Part of a small language model's weights.
Size: 13 layers, width 64, 1.99M parameters.
Architecture: LayerNorm before each block, rotary positions, untied embeddings, normalized queries and keys, local attention windows, value embeddings, an embedding shortcut, learned residual scales, skips across layers, capped logits.
Each number is 500 + 25 x the weight over its row's rms, rounded and kept within 0 to 999. Layers, rows and columns count from 0. Numbers have three digits each. The size before them is the row's rms in percent of the matrix's.

# layer 6 MLP up, 192x64, rms 0.162, rows 188-191, columns 0-63
093:545478488496516525480538488531503499489472484463455500521456451452536497480483517511522475515551487489487508523485492527479500485527525477498507471494532515481477500492513530514563485545515486
097:454521514513509457473472447493510500486508497505518502503517496519474509511522472540537499464460451500492500479499479515432524526480504477503505487531541522467465547519521490513537514508483494
095:518487514489487513513525497552474497499494532546492451525466497477478476493484526462451495526514487478501553533522543470548453473470496500503490485480507489473546516524486500495513484499525504
096:488489557513514505526466500486474510511474505459554445536508529465469487516460470515526522518494497495524478521519525488487529505487484482456463520521479510512519517462502530466484478461511492
# layer 6 MLP down (transposed), 192x64, rms 0.148, rows 188-191, columns 0-63
089:470487459520552567522504498484527460479514510465528489491473541514515444493528476485489515528506496446510503497495500468498510510508492501481482500524513490506571503498508505508487463488522461
095:452457518498541529476477483507499491539488457484538495521520512504497494497516509527467477495518558508517519517472521493517474468488514495482521549472440464540495518487467523535510488497510501
104:492471498507549522496457516503472470519524490492511495495477506497502495528535525467500533505514466487499504500538466479510510417515506476508521469497574478494515534526484533485512499501485459
092:516488536501489513495491490542535488497518506519473543511512519506469490494436533460500512489487492533483535439518540509499539488488489455504474449521514516519498457534460478504487502507488488
# layer 6 MLP gate, 192x64, rms 0.166, rows 189-191, columns 0-63
101:505481516482477491480481442506489489460539524502534508491497507504481529526513478524487505503500450502455465518557493484463520531477509533489504453500514531461519486506502507468528490549466519
096:500508524523521474504493495453526476489499510472486536464493432485477519510505482491522529504492485505492528519505502439526554479522494531527505484528525511523526467524449507539515533479480488
090:452481463480522514498535487468504507497496482538474527481464527513519540498523503528489464482485492490473482482539513520499507515521475509500538508510549449476512495551510490556488495531456508